config.toml
n_layer = 12
n_head = 6
vocab_size = 32000
norm = "rmsnorm"
init_std_qkv = 0.0291
init_std_down = 0.0
seq_len = 2048
Each number is 128 + 24 x the weight over its row's rms, rounded and kept within 0 to 255. Layers, rows and columns count from 0. The size above them is the row's rms in percent of the matrix's.

# layer 6 MLP up, 3072x768, rms 0.0452, rows 2636-2671, columns 672-767
size [105  98  98  98 109 101  91  95 104  87 102  96 103 103  90  96 113 102 100  99 113 101  91  99 101 104 111  97 111 104 103  95 100  91 106 104]
[[144 140 136  94 159  83 123  85 118 107 119 185 171 107  96 139 141 119 150 106 127 131 131 148 129 115 147 125 111 154 128 109 129 166 134 141 120 103 115 140  70 112 135  89 148  86 157 146 167 116 178 150  91 167 121 168 135 130 105 150 125 165 174  98 145 142 124 146 154 129 148 123 115 111 112  89 171 113 140 110 101 208 183 117 117 172 133  29 129  94 163 150  83 134 131 120]
 [156 114 126 112 116 130 118 109 138 101 126 147 153 115 140 175 118 147 161 130  96 168 156 135  89 111 126  99 101 125 151 151 157 151 123 115 104  69 138 135  89 160  95 121 140 125 167 139 110 136 159 152 107 149 138 114 136 116 143 133 147 115 133 124 138 170 111 139  95  78 120 143 127  98 130  95 142 114 135 121 148 136 142 161 112 116  95 144 142 153 127 116 123  75 122 144]
 [154 137 117 117 132 151  92 152 152 117 181 135 144  74  99 142 125 135 129 134 122 151 136 121 155 117 161 117  79 132 149 127 126 108 119  81 125 136 111 138 186 130  97 156 128 128 111  77 153 167 176 135 153 173 115 118  77 127 118 162 120  93  74 101 122 133 137 149 175 113 142 130 102 114  86 177 125 130 128  85 162 148 115 138 128 154 191 116 122 118 158 137  82 125 121 126]
 [107 117 154 144 157 113  58 121  95 126 147 119 161 120 164 157 124 152 120  80  89 104 110 162 124 125  67  95  93 112 118 134 100 144 136 120 168 131 117 150 108 141 130 177  88 129 136 107 127 140 157 138 190 109 150 117  98 132 134 137 124 146 101 114 123 136  87 103 143 162 100 118 129 139  68  97 121 143  97 151 108 138 169 122  84 164 137 113 130 145  91 104  93 109 126  99]
 [119 111 128 142 132  98 151 113 142 144  99 110 187 107 110 171 108 135 121 127 120 127 129 116 138 116 146  96 148 124 132  76  87 167 143 118 183 161 125 132 122 134 136  85 123 120 164 107 159 102 146 154 162 153 153 150 141  87 153  90 167 146 146 119 122 148 143 103 129  87 149 135 118 143  86 130 170  98 163 129 141 125 171 149 112 128 133 129 134 134 148 101 167 111  92  84]
 [105 124 154  74  94 125 148 133 140  86 149 115 162  94 112 122 132 125 145 128 139 104 174 146 122 121 126 107 118 143 161 135 112 139 152 116 151 121 117 133 119 153 133 185 106 139 111 119 114 140 146 182  96 139 119 181 131 166 194 111 135 130 143 137 115 150 131 111 122 145 150 116 160 123  94 161 169 119 131 122 146 115 180  71 162 116 153 149 116 101 146 160 117 171 129 109]
 [141 139  92 146 139  90 118 100 112 147 101 131 146 144 160 140  95 126 110 155 118 130 122 123 120 120 109 138 121 152 150 135 119 136 135 152 134 150 129 141 126 131 134 116 124 136 124 113 152 124 117 129 119  73 151  86 143 105 135 118 121 133 131 103  88 125  89 116 154 101 112  87 144 106 107 152 175  92 168 120 119 132 140 108  98 146 141 141 126 116 116 111 115 136  61  88]
 [163 125 129  98 132 112  99 144 135  81  89 145 152 161 116 124 114 137 176 126 140 118 142 133 134 137 167 146 121 142 167 146 135 137 136 104 153  78 119 163 102 136 166 136 109 141 117 131 152 127 159 167 126 110 125 104 124 132 113 138 157 149 119 123  78 125  59 149 145 110 129  86 115  84 160 148 135 132 192 118 151 148 186 156  88 151 148 111 163 102 124 142 124 129  90  90]
 [121 170 150 110 130 131 110 111 148 120  79 159 156 129 160 163 141 130 144  83 125 152 167 119 113 106 138 105  63 146 186  97 126 105 145 152 178 130 126  99 147 110 144 184 140 127 143 149  91 134  77 156 121 145 119 160 132  96 118 146 144  98 115 121 111 129  84 132 115 130 125 140 155 148  91  93 157 133 182  75 131 143 149 156 157 126 150 160  97  88 138  89 132 145 147 130]
 [ 68 116 139 125 129 100 122 130 100 127 124  90 131 155 137 177 142 136 117 135 158 149 151 110 128  78 124 104 131  99 112  87 128 168 145 134 110 154 109 102 136 128 144 136 127 101 105 117 118 102 151 123  80 125 120 158 154 134 155 146 154 170 113 107 153 145 119 158 133 108 140 122 127 125 111 158 113 160 143 147 148 131 109  92  80 115  75 131 158 140 151 147 112 155 113 177]
 [103 123 143 109 125 113 130 146 120 115 127 151 122 153  97 116 118  92 121 107 126 113 195 116 118 113 115 182 125 162 132 158 123 124 160 161 149 122 128 114 141 115  98 112 135 156 168 117 114 122 116  93 138  99 117 116 112 170 128 126 103 168 134 105 148 128 140 131 141 138 123 146 109 162  94  95 139 139 146  74 120 160 185 124  79 141 139  60 143 162  93 134  91 134 112 146]
 [104  89 146 129 154 123  91 127 101 148 110 149 212 168 140 114 142 109 137 106 133 108 157 119 159 129 150  92 116 124 119 146 142 130 100 124 140 120 123 120 174  92 102 140 145 151 189 152 117  94 119 100 102 173 132 137  76 135 117 139 106 148 129 127 167  97 157 134 104 150 121 150 148 153  97 113 170 103 155  87 157 109 117 103 139 158 114 126 125 138  87 163  68 145 104 130]
 [120 148 113 106 117 107 150  94 112 112 147  97 144  94 111 146 149 159  89 118 114 143 158 114 108  81  88 154 119  91  91 110 115 103  99 111 139 135 134 155 128 128 120 144 119 116 126 180 154 109 152 126 122 128 113 148 132 143 129 127 100 146 136 156 155 122 126 138 123 137 134 110  90 127 115 116 104 111 100 108 133 139 108 159 134 134 116 110 152 148 156 144 126 120 139 171]
 [154 153 132 107 148 122 100 151 126 130  63 129 144 116 130 180 116 126 149 122 125 125 115 123 174  99 187 116  90 154 133  84 123 138 131 129 140  96 147 112 162 133  99 165 119 124 141 129 134 110 139 132 122 101 144 149 167 123 169  93 101 182 176 114 151 103 118 120 121 168 107 133 149 118 156 150 142 108 150 138 130 118 139 177 114 139 125 142 120 114 110 118 144  89 115 151]
 [140 119 124 134 154 148 144 180 106 125 123 117 160  75 141 148  92 126 129  70 178 161 124 103 145 124 145 105 142 146  78  83 149 131 174  93 105 132 130 101 118  97 109 124 123 122 181 174 129 120 129 153 129 165 127 152  62 124 125 145 112 136 131 101 175 154 146 141 153 170 146 131 113 175 101 109 103 157 131 107 163 168 102 123 132 121 112 139  85 160 123 123 132 129 176 103]
 [154 118 111 106 120  93 132 143 148 140 105  89 130 133 124  90 114 114  86 121  97 120 151 139 116  93 103 152 111  86 196  96 119 127 139 109  85 123 128 111  86 118 154 121 113 133 136 142 120 109 161 115 125 189 108 183 158 161  84 129 150 117 134  93  97 105 102  94 107 134  73 120 131 123 152 153 142 155 126 104 172 144 155  91 123 122 111 108 143 116 126 142  73 136 119 162]
 [133 144 130 103 102 126 104  79 132 113 157  97 122 111 109 149 139 134 120 116 135 120 144 106 147  90 134 122 132 163 120 105 112 120  83 116 144 125 122  78  96 105 101 108 137 151 135 135 127 145 109 125 130 115 174  94  97 103 135 126 160 127 137 128 135 160  93 150 133 127 116  78  87 106 109 156 124 120 130 133 119 115 145 148  86 104  84 136  82 139 164  69 116 115 153 139]
 [133 139 102 165 125  95  91 100 135 136 159 147 125 113 117 171  95 144  89 114 122 128 117 116 112 140 123 132  99 136 112 170 133 157 123 133 185 142 110 147 134 142 123 120 132  97 151 130 140 138  83 138 134 114 169 123  85  93 139 135 117 132 131 121 143 154 103 137 136 149 129 100 115  97 116 164 110 133 184 119 126 162 154 146 127 100 122 138 108 122 117 117 112 137  85 125]
 [167 129 114 112 117 113 113 105 129 132 126 120 146 144 185 125 127 134 147 120 145 134 144 112 133 115 159 155 110 101 110 134 155 106 149  87 137 114 118 144 140 155 134 144 130  88 119 117 102 130 143 135 102 148 146 170 100 163 147 125 126 121 117 134 143 113  97 144  88  95 158 110 145 179 155 169 153 157 149 141 118 169 128 124 130  81 152 137 147 119  95 100  95 142 133 146]
 [ 95 148 157 120 105 152 101 118 104 124 132 148 139 155 126 111  94 112 126  89 130 111 158 135 108 139 131 153 124 132 104 141 107  88 116 131 123  72 163 132 146  90 133 160 104 123 121 164 130 113 115 132 111 169 111 158 126 113 129 126 115 185 119 136 149 132 143 102 175 131 149 134 140 150 139 134 124 125 152 138  95 170  90 104  89 115 147 110 146 148 162  86  90 128  87 133]
 [166 133 164  89 154 144 113 121 158 129 174 126 148 134 128 127 121 130 138  77 109 141 120 102 103 141  99 109 124 131 139 128 121 143 166 146 122 142 103 132 128 149 128 124 115 113 162 125 119 142  79 136 136 128 105 114 163 150 125 114 153  82  97 130 151 138 100 125  86 135 123 120 151 153 113 114 148 177 141 153 119 137 129 190 126 165 104  99 141 165 131 122 146 153 117 174]
 [123 131  85  99 121 107 137 124 145 156 116 138 143 133 137 135 109 129  93 165 155 131 117  93 148 144  98  77 102  84 133 140 136 165 129 144 123 108  99  87 127 157 133 125 133 148 166 118 108 115  87 109 147 112 126 129 104 122 148 143 147  95 169  94 103 165 111 180 131 133 139  98 104 141 113  91 134 146 131 123 159 162 122  99 137 102 184 128 128 132 145 124  87 143 134 132]
 [ 78 119 130 107 115 142 145 129 123 134 163  93 130  98 126 122 162 181 118 147 147 131 153 125 121 135  89 122 106 178 147 138 135 173 127 162 117 141 130 145 125 141 159  87 132 141 103 133 110 165  93  95 113 143 139 132  74 151 122  94 110 165 120 133 158 165 113 127 129 144 127 135  83 143 139 118 126 118 117 129 147 130 163 145 123 121 108 110  90 107 127 107 120 166 123 136]
 [182 117 149 125 130 101 123 115 128 114 147 127 123 154  85  63 107 174 111 137 103 155 174  71 132 118 109 116 108 114 148 120 104 145 118 148 123 110 119  98 120 116  82 137 133 156 159 132  82 132 119 121 103 106 148 150 134 102 130 171 104  81 120 115 143 153 134 134 168 110 107 141 101 114 154 144 168  69 169 124 125 133 152 103  88 147 113 106 102 132 160 137 133 110 162 112]
 [131 126 145 152 102  98  92 138 159 111 126 131 158 124 131 127  87 100 192 136  82 158 155 131  96 120 142 108 120 150 139 106 130 134 129  76 123 128 129 131 105 145 161 165 173 128 111 152 125 170 146 146 130 153 177 134 118 118 139 126 162 157 134  88 102 113 137 133 132 107 132  94 111 117 129 126 135 120 137 138 131 159 151  82 104 166 120 128 115 148 125 103 144 143 115 107]
 [117 110 142 144  96 126  98 125 161 124 131 128 142 147 156 124 115 116 126  88  96 176 117 131 114 119 156  83 118 137  99 140 128  96 168 150 117 135  97 130 178 137 127 116 136 131 167 129 108 148 122 150 100 158 136 100  83 125 118 130 103 128 121 122 134 152 128 171 125 118 101 118 141 177  93 100 159 157 120  95  93 183 137 142 146 144  92 102 138 123 143 133 128  68 140 148]
 [117 103 122 127  90  99  82 127 140 159 141 118  91 101 136 108 131 138 120 117  99 182 125  83 112 150 109 114 148 164 145 139 109  75 114 154 127 117 115  86 161 169 161 163  96 162 128  89 133 130 140 134 122 142 168 174  93 116 144 134 118 149 116 138  77 107 121 172 111 128 109  88 118 103 121 129 118 151 141 117 118 150 124 128 153 154 148 120 138 159 147 150 128 173 175 119]
 [100 112 132 127 141 107 174 120 140 119 119  86 120 124 173  90 101 133 131 125 109 115 101  95 162  89 111 119 131 105 142 131 126 126 142 124 143 140  95 146 118  98 124 122 160 112 128 126 165 148 105 111 139 151  79 167 119 118  90 120 135 127 141 104 133 109 138 156 127 118 128 111 107 158 173 138 119 123 122 123 172 133 104 172 163 148 112 156 144  87 115 120 120 105 171  91]
 [144 161 147 138 132  89 129 146  69 128 140 120 118 111 104 100 111 110 102 139 159 118 114 106 137 127 150 158 112 185 148 153 124 109 169 157 139 160  98 113  95 133 155 155 137 123 148 127 123 153 154 125 130 127 116 112 134 120 156 149 137 152 156 147 121 151  85 123 108 114 142  95 112 112 130 127 151 153 162 126 110 162 141  99 115 108  98  95 111 159 118 135 129 154 140 127]
 [ 93 108 154  99 147 130 144 141 135 137 117 116 132 111 136 145 138 158 141  85 136 143 168 127 143 112 119 155 135 123 158 121 121 125 135 136 145 111 151 136 121  90 136 130 122 121  87 127  98 154 131 129 124 153  87 139  89 112  89 137 147 152 129 104 165 143 126 108 146 125 118 103 116 129 139 107 174 102 106  94 144  93 131 119 106 139 157 173 140 119 153 114 140 175 149 120]
 [153 165 118 103 162 122 130 125 126 153 121 134 153 128 161 138 151 129 155 117 122  83 127 112 149 107 134 117 100 119 120 149 161 111 167 127 108 118 134 108 154 120 121 135  88 131  94  71 133 110 118 153 144 138 127 113 110  99 125 115  95 113 126 120 116 120 105 111 103 122 152 117 169  69 129  78 115 122  96 147 174 147 128 135 169 172 134 168 151 126 123 103 126 141 140 101]
 [116 139 134  82 133 100 103  79 101  97 118 138 152 108 151  98  98 126 107 112 124 134 163  99 139  98 143 141 114  75 101 122 119 119 126 113 130 136 106 140 157 102 143 135 105 147 156 121 102 155 127 143 147 174 102 181 137 115 139 133 155  87 132 117  82 143 126 120 114 114 112  99 159 174 120  93 180 110  96 121 142 147 158 111 133 183 119  88  84  98 149 167 120 125 166 126]
 [122 117 145 146  85 101 122 120 102 138 150 130 128 150 165 104 145 115 146  91  95 119 130 120 198 142 125 121 119 144 113 155 122 143 186 141 159  77 119 125 154 123 141 138  74 156 120 109  93 147 160 143 145 105 130 117 105 129 103 139 118 165 143 139 112 137 140 117  94 106 137 139 157 163  95 121 156 107 174 114 133 163 140 121 141 120 144 161 127 168 138 110 128 163 137 115]
 [114 159 134 166  89 112  80  91 104 122 168 171 184 132 120 126 126 152 144  91 161 139 100 128 164 128 124  87 108 113 107 118 129  92 158 110 139 152 139  99  94 131 117 143 127 112  89 127  76 124 134 135 133 106 131 149 106 112 109 117 168 148 123 141 133  99 115 131 127 123 141 141 121 130 103 154 160 150 114  38 102 111 105 151 134 126  88 135 134 112 127 129 126 171  98 162]
 [147 111 163 160  83 122 117  95 181 126  91 150 151 129 146 155 127  88 129 108  91 157 182 143 124 143 118 108 117 130 140 118 154 166 110 146 103 144 135 159 131 141 153 152 118 132  74 149 153 151 108 102 155 116 121  82 153 113 124 139 142  79  79  96  91 177 124 126 111 125 131 148  96 160 156 149 122 142 138 129 123 150 170 131 116 162 149 136 144 144 115 164 107 130  84 147]
 [ 84 124 113  77  97 133 110 114 155  57 120 146 147 143 127 125 134  97 101 126 115 173 160  91 143 143 150 120  81 103 112 132 115 145 155 121 124  86 128 149 160 148 142 161 104 143 107 133 132 135 125 131 155 113 151 132 154 101 153 163 178  93 137 111 138 134 145  89 117 143 152  96 124 132  98 134 110 150 148  94 149 100 103 101 127  95 163 137  82 132 129 117 153 138  92 133]]
# layer 6 MLP down (transposed), 3072x768, rms 0.0406, rows 2636-2671, columns 672-767
size [102  99  97 100 108  99  92  95 104  91 101  92 102 103  87  94 106 102 103  98 108 102  89  99 101 102 112  94 109 103 104  97 102  93 106 105]
[[ 87  99 115 125  99 102 108 159 116 117  99 143 108 142 139 115 103 172 137 116 147 158 150 137 113 138 140 194 133 182 129 118 102 141 128 108 139  57 131  91 163 114 121 131  97  91 154 155 116 122 144 100 129 123 112 121  89 128 108 114  91 106 152 117 169 107 129 147 176 134 141 121 167 131 128 133 110 167 145 106 100 151  79 127 144 180 139 110  90 108 179 119 111 140 115 105]
 [108 144 149 173 115 136 145 152 129 127  78  95 108 139 175 150 113 149 103 159  90 135 115 128 149 127 148 135 111  74 129 125 117 180 128  93 129 146 142 160 108 110 109 105 108 112  95 143 143 107 105 147 136 106 150  97 111 128 110 121 133 119 120 122 167 122 171 132 122 138 108 134 130 119 129 126 149 142 141 110 133 142 107 110 137 127 145 136 168 106 133 147 124 107 128 157]
 [138  71 117  94 131 142 111 137 139 123 162 144  87 117 165 155 157 125 132 136 175 131 122 123 121 126  86 161 130 163 165  90 103 132  96  89 107 137 113  62 131  88 117 150 154 133 135 131 130 141 158 129 126  90  97 123 131 141 120  94  95 148  75 153 135 156  93  83 159  93 108 116 125 142 158 120 154 118 121 145 157 114 119 127  84 120  95 133 100 107 149 102 110 126 119  96]
 [134 142 125 126 160 157 135 156 127 131 101 147 140 111 166 121 124  97 147 109 111 137 145 130 128 126 115 109 144 155 132 154 129 163 135 127  92 123 165 101 101  75  89 124 134 141  89 145 129 158 127 137 102 121 117 104  99 131 130 151 108 124 140 137 142 143 100 143 188 142 160 156 122 130 119  88 146 119 112 177 109 143  75 163 125  72 115 119 118 131 156 112 115 151  75 128]
 [ 89 176 147 130 131 148 124  97 134 117 130 147 148 126 105 138 153 104 130 137 143  97 158  85 179 104 160 136 152  93 119 111 103  86 138 140 116 106 104 103 117 147 158 117  90 111 127 128 122 121 131  88 101  91 108  94 111  81 159 105 197 128 111 158 133 159 138 115 160 165 159 119 169 147 122 113 121 110 103 111 114 132 169 151 130 111 109 128 124 152 112 108 144 127 100  82]
 [157 155 114 117 137 137 134  74 136  84 126 138 143 132  79 172 165  75 158 149  94  99 114  95 115 124 153 112 153 117 144 114 118 128 140 137 150 128 162 127 134 123  99 150 142  90  90 131 177 128 137 129 118 165 131 118 115 135 111 139 149 119 142  68 181 123 137 116 122 153 104  92 118 145 121 127 142 158 160 123 119  98 122 138  89 148 149 101 111 125 121 167 111 158 109 125]
 [118  89 162 141  85 135 104 117 131 118 114 102 120 111 132 133 139 151  95 142 140  88 147 122 120 145 151 138  94 113  99  91 120 151 145 128 105 121 108 131 125  98 147 138  90 135 130 121  95  96 120 114 143 146 110 141 162 152  99 112 127 124 147 186 126 129 147 135 122 166 126 118 129 159 119 156 142 120 119 146 164  87  96 152 122 105  89 128  99 123 174  89 120  80 159 155]
 [ 92 138 112 108 130 182 128 152 101 127 119 121 120 102 155 105  96 149 103 108 129 116 128 133 151 150 160 139 131 122 106 115 161 177 131 150 143 109 112 134  95 163 126 125 129 115 153 127 111 112 142 157 141 127 134 141 128  97 106 119 123 186 162 133 160 147 140 189 114 116 118 113 128 115 108 130 136 141 119 171 135 119 106 154  94 122 175  89 150 134 142  98  80 162 107 158]
 [ 90 157  77 175  97 146 113 166 183 133 127 125 144 132 130  76 130 110 118 108 139 183 118  56 154 130 127  92 151 149  94  83  82 113 143 115 125 127 145 157 122 129 154 128 103 116 113 144  95 115 150  96 149 116 142 125 132 124 135 106 105 153 123  60 138 112 102  76 147 115 112 135 131 142  87 154  89  98 129 141 145 144 132 137 128 137 104  92  99 105 114 156 103 128 147 136]
 [175  96 102 126 155 164 169 103 174 130 123 105 126 160 169 115 124 113 143  83 134 110 118 109 146 114 167 123 127 104 105 162 149 151 108 128 142  81 123 118  91 122 136  84 107 115 120  93  93 136 112  91 129 148  85 128 155 100  88 137 130 117 114 120 171 139 125 149 123 111 107 178 142 128 142  74 123 158  95 135 133 136 134 121 149 147 127 107  75 132 144 174 172 162 142 135]
 [138 130 160 107 116 100 122  83 137  98 139 188 148 148 160 123 137 141 126 137 129 118 111 163 141 156 135 148 113 159 126  61 130 152 149 166 186 111 112 116 163 115 141 143 175 119 106  88 156 126 115  66 146  91 131 113 141 101 135 129 110 113 136 157 135 130 137 133 114 137  80 129 136 146 123 149 155  75 107 136 136 128 121 132 122 179 134 138 119  99 105 118 118 144 155 103]
 [136 116 105  87 150 126 144 130 122  93 104 148  88 125 118  83 207 155 155 140 129 125  82  93 149 130 114 134 121 163 120 113 116 122 157 121  73 133 141 150 144 115  91 101 105 102 116 120 140 112 101 106  92 117 118 126 154 163 117 127  98  97 100 118 130 128 134 138 129 117 164 112 128 129 105 125 117 131 126 168 118 116 133 154 137 185 157 142 104 140 136 133 136 109 148 107]
 [115 138 118 158 135 135 118 158 152 123 125  95  84 140 108 154 123 131  99 133 103 130 117 121  98 181 114 129 121 161 115 111 133 163  98 136 132 116 105 154 138 140 145  72 147  87 168 132 143 116 136 115 144  93 119 116 174 154 108 136 112 125 147 154 147 116 106 113 158 133  84 112 158 133 140 113 116 122 114 164 151 109  68 104 108  99 145 105 158  86 141 132 117 176 127 157]
 [106 146 149 153 105  69 111 134 132 112  99 178 160 151  74 123 105 130 160 107 160 108 105 138 134 132 121 148 140  97 103 138 136  86 152 111 139 102 105  93 178  97 169 116 127 126 134 117 128 129 107 105 117 106 115 120 123  93 120 103 156 153 103 125  97 109 119 184 127 112 125 129 104 154 146 160 136 144 130 127 149 138 158 107 111 128 151 110 108 121 150 152 133 109 144  83]
 [ 74 153 139 163 144 143 121 113 134 118 134 101 129 133 120 126 167 132 131 170 102 140 106 127 150  81 149 116 127 124 143 136 122 128 137 131 122  75 160 133  81 132 147 113 122 142 120 126 115 148 149 133 110 102 134 109  95 113 158 131 113 124 158 128 148 110 166 111 137 154 144 150 125 143 135 137 149 168 157 144 133 160 148 133 169 127 136 112 105 104 130 144 139 157 104 135]
 [144 120 152 116 153 180 142 159 132 127 107 138 126 129 158 119 155  97 130 140  74 132 114  68 113 162 124 110 122 134 169 142  84  85 154 151 113 108 158 134 147 133 153 102 158 116 118 144 133 114 160 149 125 117 117 138 145  71 131 128 126  98 146 128  99 144 169 123 120 161 115 113 106 112 128 132 135 102 125 117 129 135 133 149 134 101 141 144 152 114 130 168  92 134 121 129]
 [133 132 126 143 150 127 123 167 109 114 146 140 145  98 135 109 105 117 112 112 123 168 142  69 139 127  82  63 150 123 121 115 152 115 151 115 121 148 125 104 113 123 145  84 105 101 133 122 111 153 122 121 103 114 122  98 121 141 108 141 121 144 164 109 141 138 105 129 135 127 109 115  90 135  87 133 137 138 116 144  92 118 121 121 150 129  93  80 141 127  95  70 109 127 120 128]
 [116 113 114 146 134  81 136 125 151 116  97 130 130 140  99  78 144 116 131 140 109 107  85 121 135 105 146 139 126 124 118  94 158 159 137 122 112 161 133 137 116 114 140 134 140 122 113 115 118 159 131 128 142 132 135 117 130 177 172 119 129 132 157  95 142 101 117  66 126 133 155  88 130 123 131 151  89 138  95  92 140 151 145 136 158 107 119 157  91 133 133 120 136 140 139 128]
 [102 154 137 111 151 101 163 120 124 135 109 134 133 143 158 117  96 179 104 141 146 164 144 135 124 161 147 143 107 124 156 141 155 139 129 129 117 119  74 163 144  93 129 175 163 121 137 133 152 115 118 121  95 171 146 123 108 110 110 136 128 155 131 158 106 133 142 152 114 102 158 147 122 149 159 111 145 141  80 146 136 145 138 147 129 159 112 147 140 146  96 147 160 168  96 106]
 [116 147 108 170 171 169 128 110 163 132 168 148 141 115 138 162 132 130 113  88 146 112  91 160 103 138 111 142 149  83 157 125 144 108 125 154 136 164 119 107 148  90 144 137 121 117 104 119 121 142  82 140 121 172 159  86 180 126  85 155 145 154 101 132 130 140 119 106 129 106 105 149 133 119 127 122 140 102 151 137 131 159 156 100 115 131 114 116 109 128 125 100 141 164  98 142]
 [ 74 126 140 121 176 139 149 151 151 106 100 117 138 153 112 159 121 163  94  93 128 116 103 151 135 155 137 137 185 121 132 134 132 149 148 130  90 168 132 133 151 144 142  84 114 143 166 110 136 172 132 106 170 120 123  96 158 166 151  93 147 152 143 168 139 140 154 138 141 164 140 103 112 121 109 119 175 167  97 154 157 127 124 155 123 164 109 154 129 127 150 113 145 103  92 108]
 [117 126 110 110 141 136 148 143  88 143 105 101 147 132  82 157 114 158  75 104 147 188 136 144 147 148 138  75  98 125 124  85 116 127 131 109 117 124 143  98 135 149 141 122 113 144 111 173 145 122 141  74 128 108 141 173 124 111  95  95 150 122 154 164 118 143 117 122 132 127 120 125 182 141 129 114 132 113  99 102 141 143 129 126 130 149 110 116 136 178 156 169 125 137 161 134]
 [113 138  95  97  85 149 109 135  83 132 108 140 121 138 162 132 141 102 120 158 135 153 106 119 152 163 135 147  93 146 132 124 121 122 129 136 110 155 143  81 121 156 128 127 161 144 142 101 154 164 124 126 124  91 151 139  88 118 136 165 141 134 148  90 152  96 137 164 109 135 125 138 127 110 151 145 101 163 165 118 126 128 104 132 137 155 142 121 134 164 161 116 109 163  96 150]
 [179 109 156 122 130 111 135 121 140 172 118 109  98 128  90 172 116 116 164 183 119 157 163 156 154 100 144 140 110 102 101 100 122  87 146 145 178 131 106 167 122 143 122 124 129 100 111 162 118  83 137 119 142 125 128 108 131 131 131 112 130 150  98 138 119 138 129 127 147 106 108 124 135 138 145  96 140 132 122 120 128 121 156 104  81  87 183  99 200 141  88 153 125 110 138 135]
 [113 101 125 132 121 153 125 157 106 143 133  91 139 108 148 167 166 176 148 144 101 121 119 146 136 157 148 109 131 126 138 153 119 112 119 140 110 104 122 109 146 114 147 116 131 151 156 142 134 129  95 103 105 124 108 113  95 136 137 139 145 120 109 133 147 110 165 140 122  78 180 148 156 124  95 125 115 134 144 128 129 109 167 131 153  89 118 217  85 142 138 140 127 119 138 170]
 [128 117 126 125 118 166 131 139 133 132 118 140 144 140 110 133 118 141 117 113 159  84 143  93 161 123 117 157  96 128 181 104 143 127 168 110 106 135 104 157 153 158 130  76 112 142 157 133  79 134 118  92  91 130 140 117 135  83 139 117 143 133 135  82  90 148 176 128 109 104 124 118  98 145 122 132 105 117 130  95 118 126 133 152 125  75 120 102 106 140  85 122  99 156 130 141]
 [132 143 119 149 119 123  90 123 153 123 140 116 115 106 135 119  82 168 160 115 145  92 115 153 126 183 117 122  96 109 118  93 156 153 118 147 112 158 106 113 132 103 100 119 171 125 117 165 146 135 115 150 147 127 158 117  88 179 145  87  87  92 103 174 106 115 125 113 137 122 164 134 125 152 128 117 116 142 129 160 105 106 139 117 121 113 118 113 124 104 116 129 138  96 176 164]
 [116 116 160 136 149 124 135 115 107 138 109 129 139 129 109 160 133  61 138 114 146 154  82 153 115 153  91  82  91 143 125 120 112 137 152 125 149 125  98 143 141 141  98 147 165 137 149 137 161 172 148 124 155 137 106  96 147 117 168  91 188 119 124 143 105 142  99 127 136 144 119 101 120 142 121 134  85 134 140 132 119 101 132 125 166 110 155  55 109 115  91 149 114 139 121  94]
 [179 143 130 121 106 127 137 119 149 155 130 149 125 126 134 138 119  79 135 122 149 111 114 140 100 131 149 143 152 157  97 134 101 130  99 105 155 106 126 107 150 110 114 130  97 138 136 153 120 124 136 120 137 103  90  99 152 131 130  89  38 153 131 112  94 175 121 164 137 113  85 167 138 149  80 123 114 123 129 123 175 168  95 103 114 147 115 158 113 110  84 137  72  86  95 160]
 [134 127 172 145 120 128 117  89 110  74 115  49 154 144 128 102 144 134 110 165 115 110 144 126  76 105 148 154 147  95 123  75 120 105 153 134 121 122 143  80 126  93 151  98 135 183 118 127 126 163 113 165  87 122 124 107 155  93 123 102 173 158 111 171 124  99 164 105 135 106 161 129 141 136 140 114 149 115 151 128 134 144 134 128 155 107 150 119 137 133 125 109 120 143 165 139]
 [151 109  90 145 143 133  86 121 118 110 156 122 123 113 148 151 127 122 118 132 123 153 105 122 121 178 159 152 167 130  59 133 124 130 109 127 169 143 134 119 108 125 123 132 147 103  90  84 127  62 104 109 143 107 120 109 126 118 120  72 118 129 119  89 146 168 119 117 169 134 126 115 128 137 151 146  77 150 126 118 165  97 125 149 155 134 109 149 114  66 125 118 143 119 143 112]
 [112 129  91 137 110 150 105  78 117 168 140 154  98 120 103 156 122 117 169 157 106 148  99 127 128 137 118 146 118 145 119 143 131 124 139 166 119 131 179 158 117 102 113 127 134 108 135 105  95 117 163 108  91 143 128 147 176 139 138 102 147 139  91  97 100 110 113  97 162 111 146 148 162 107  95 163 134 124 147 150 126 130  97  98 145 151 116 124 124 113 144 137 120  99 106 122]
 [113 165 168 106  63 131 140 153 115 126 124 129 164 146 119 124 136 119 139 141 122 166 143  59 144 119 111 138 152 110 100 142 160 128 103 155 163  93 137 140 142 143 156 105 109 126 142 113 170 140 120 163 152 158 138 103 106 135 151 135 115 116 127 160 123 140 132 145 127 129 109 130 108 140 161 108  96 120 152 131  91 164 140 129 108 114 133 150 151 153 128 124  92  96 124 123]
 [127 125 118 100 156 123 165 143 115 120  80  97 107 113 153 174 115 118 140 148 110 115 124 101 122 171  78 177 109  92 130 113 144 130 161 114  97 129  96 127  98 141 116 139  85 149 127 140 177 123 109 166 109 149  94 121 126 124 179 118 138 104 138 128 132 159 129 123 156 158 129 133  96 156 137  94 133 120 181 178 135 122 122 111 108  99 100 140 117 189 104  94 129  97 152 121]
 [ 92  98  87 147  95 119 164 149 112 151  83 155 137  86 103 207 113  81 151 112 137 131 123 172 117 120 135 146  86 134 138 133 101 103 110 158 139 125 160 146 114 114 145 157 150 149 125 116 123 120 124 120 124 134 152 120 130 129 133  92  93 123 110 135 138 120 131 125 168 138 158 134 169 105 141 118 128 122 115 132 125 125 140 101 118 162 122 124 121 122  76 132 154 131 105 142]
 [117 107  89 123 164 124 165 147 130  81 141 136 105 137 122 152 123 144 160 139  93  47 115 113  91 207 189  83 149 116  77 142 144 180 100 146 144 124 105 138 143  77 131 115 124 122 111 134 126 179 115 130 114 167 158 146 131 107 144 172 155 132 139 119  94 139 139 171 131 163 106 113 118 141 129 162 134  96 119 135 146 163 157 104 184 130 161 107  93 206 163 115 161 124 120 113]]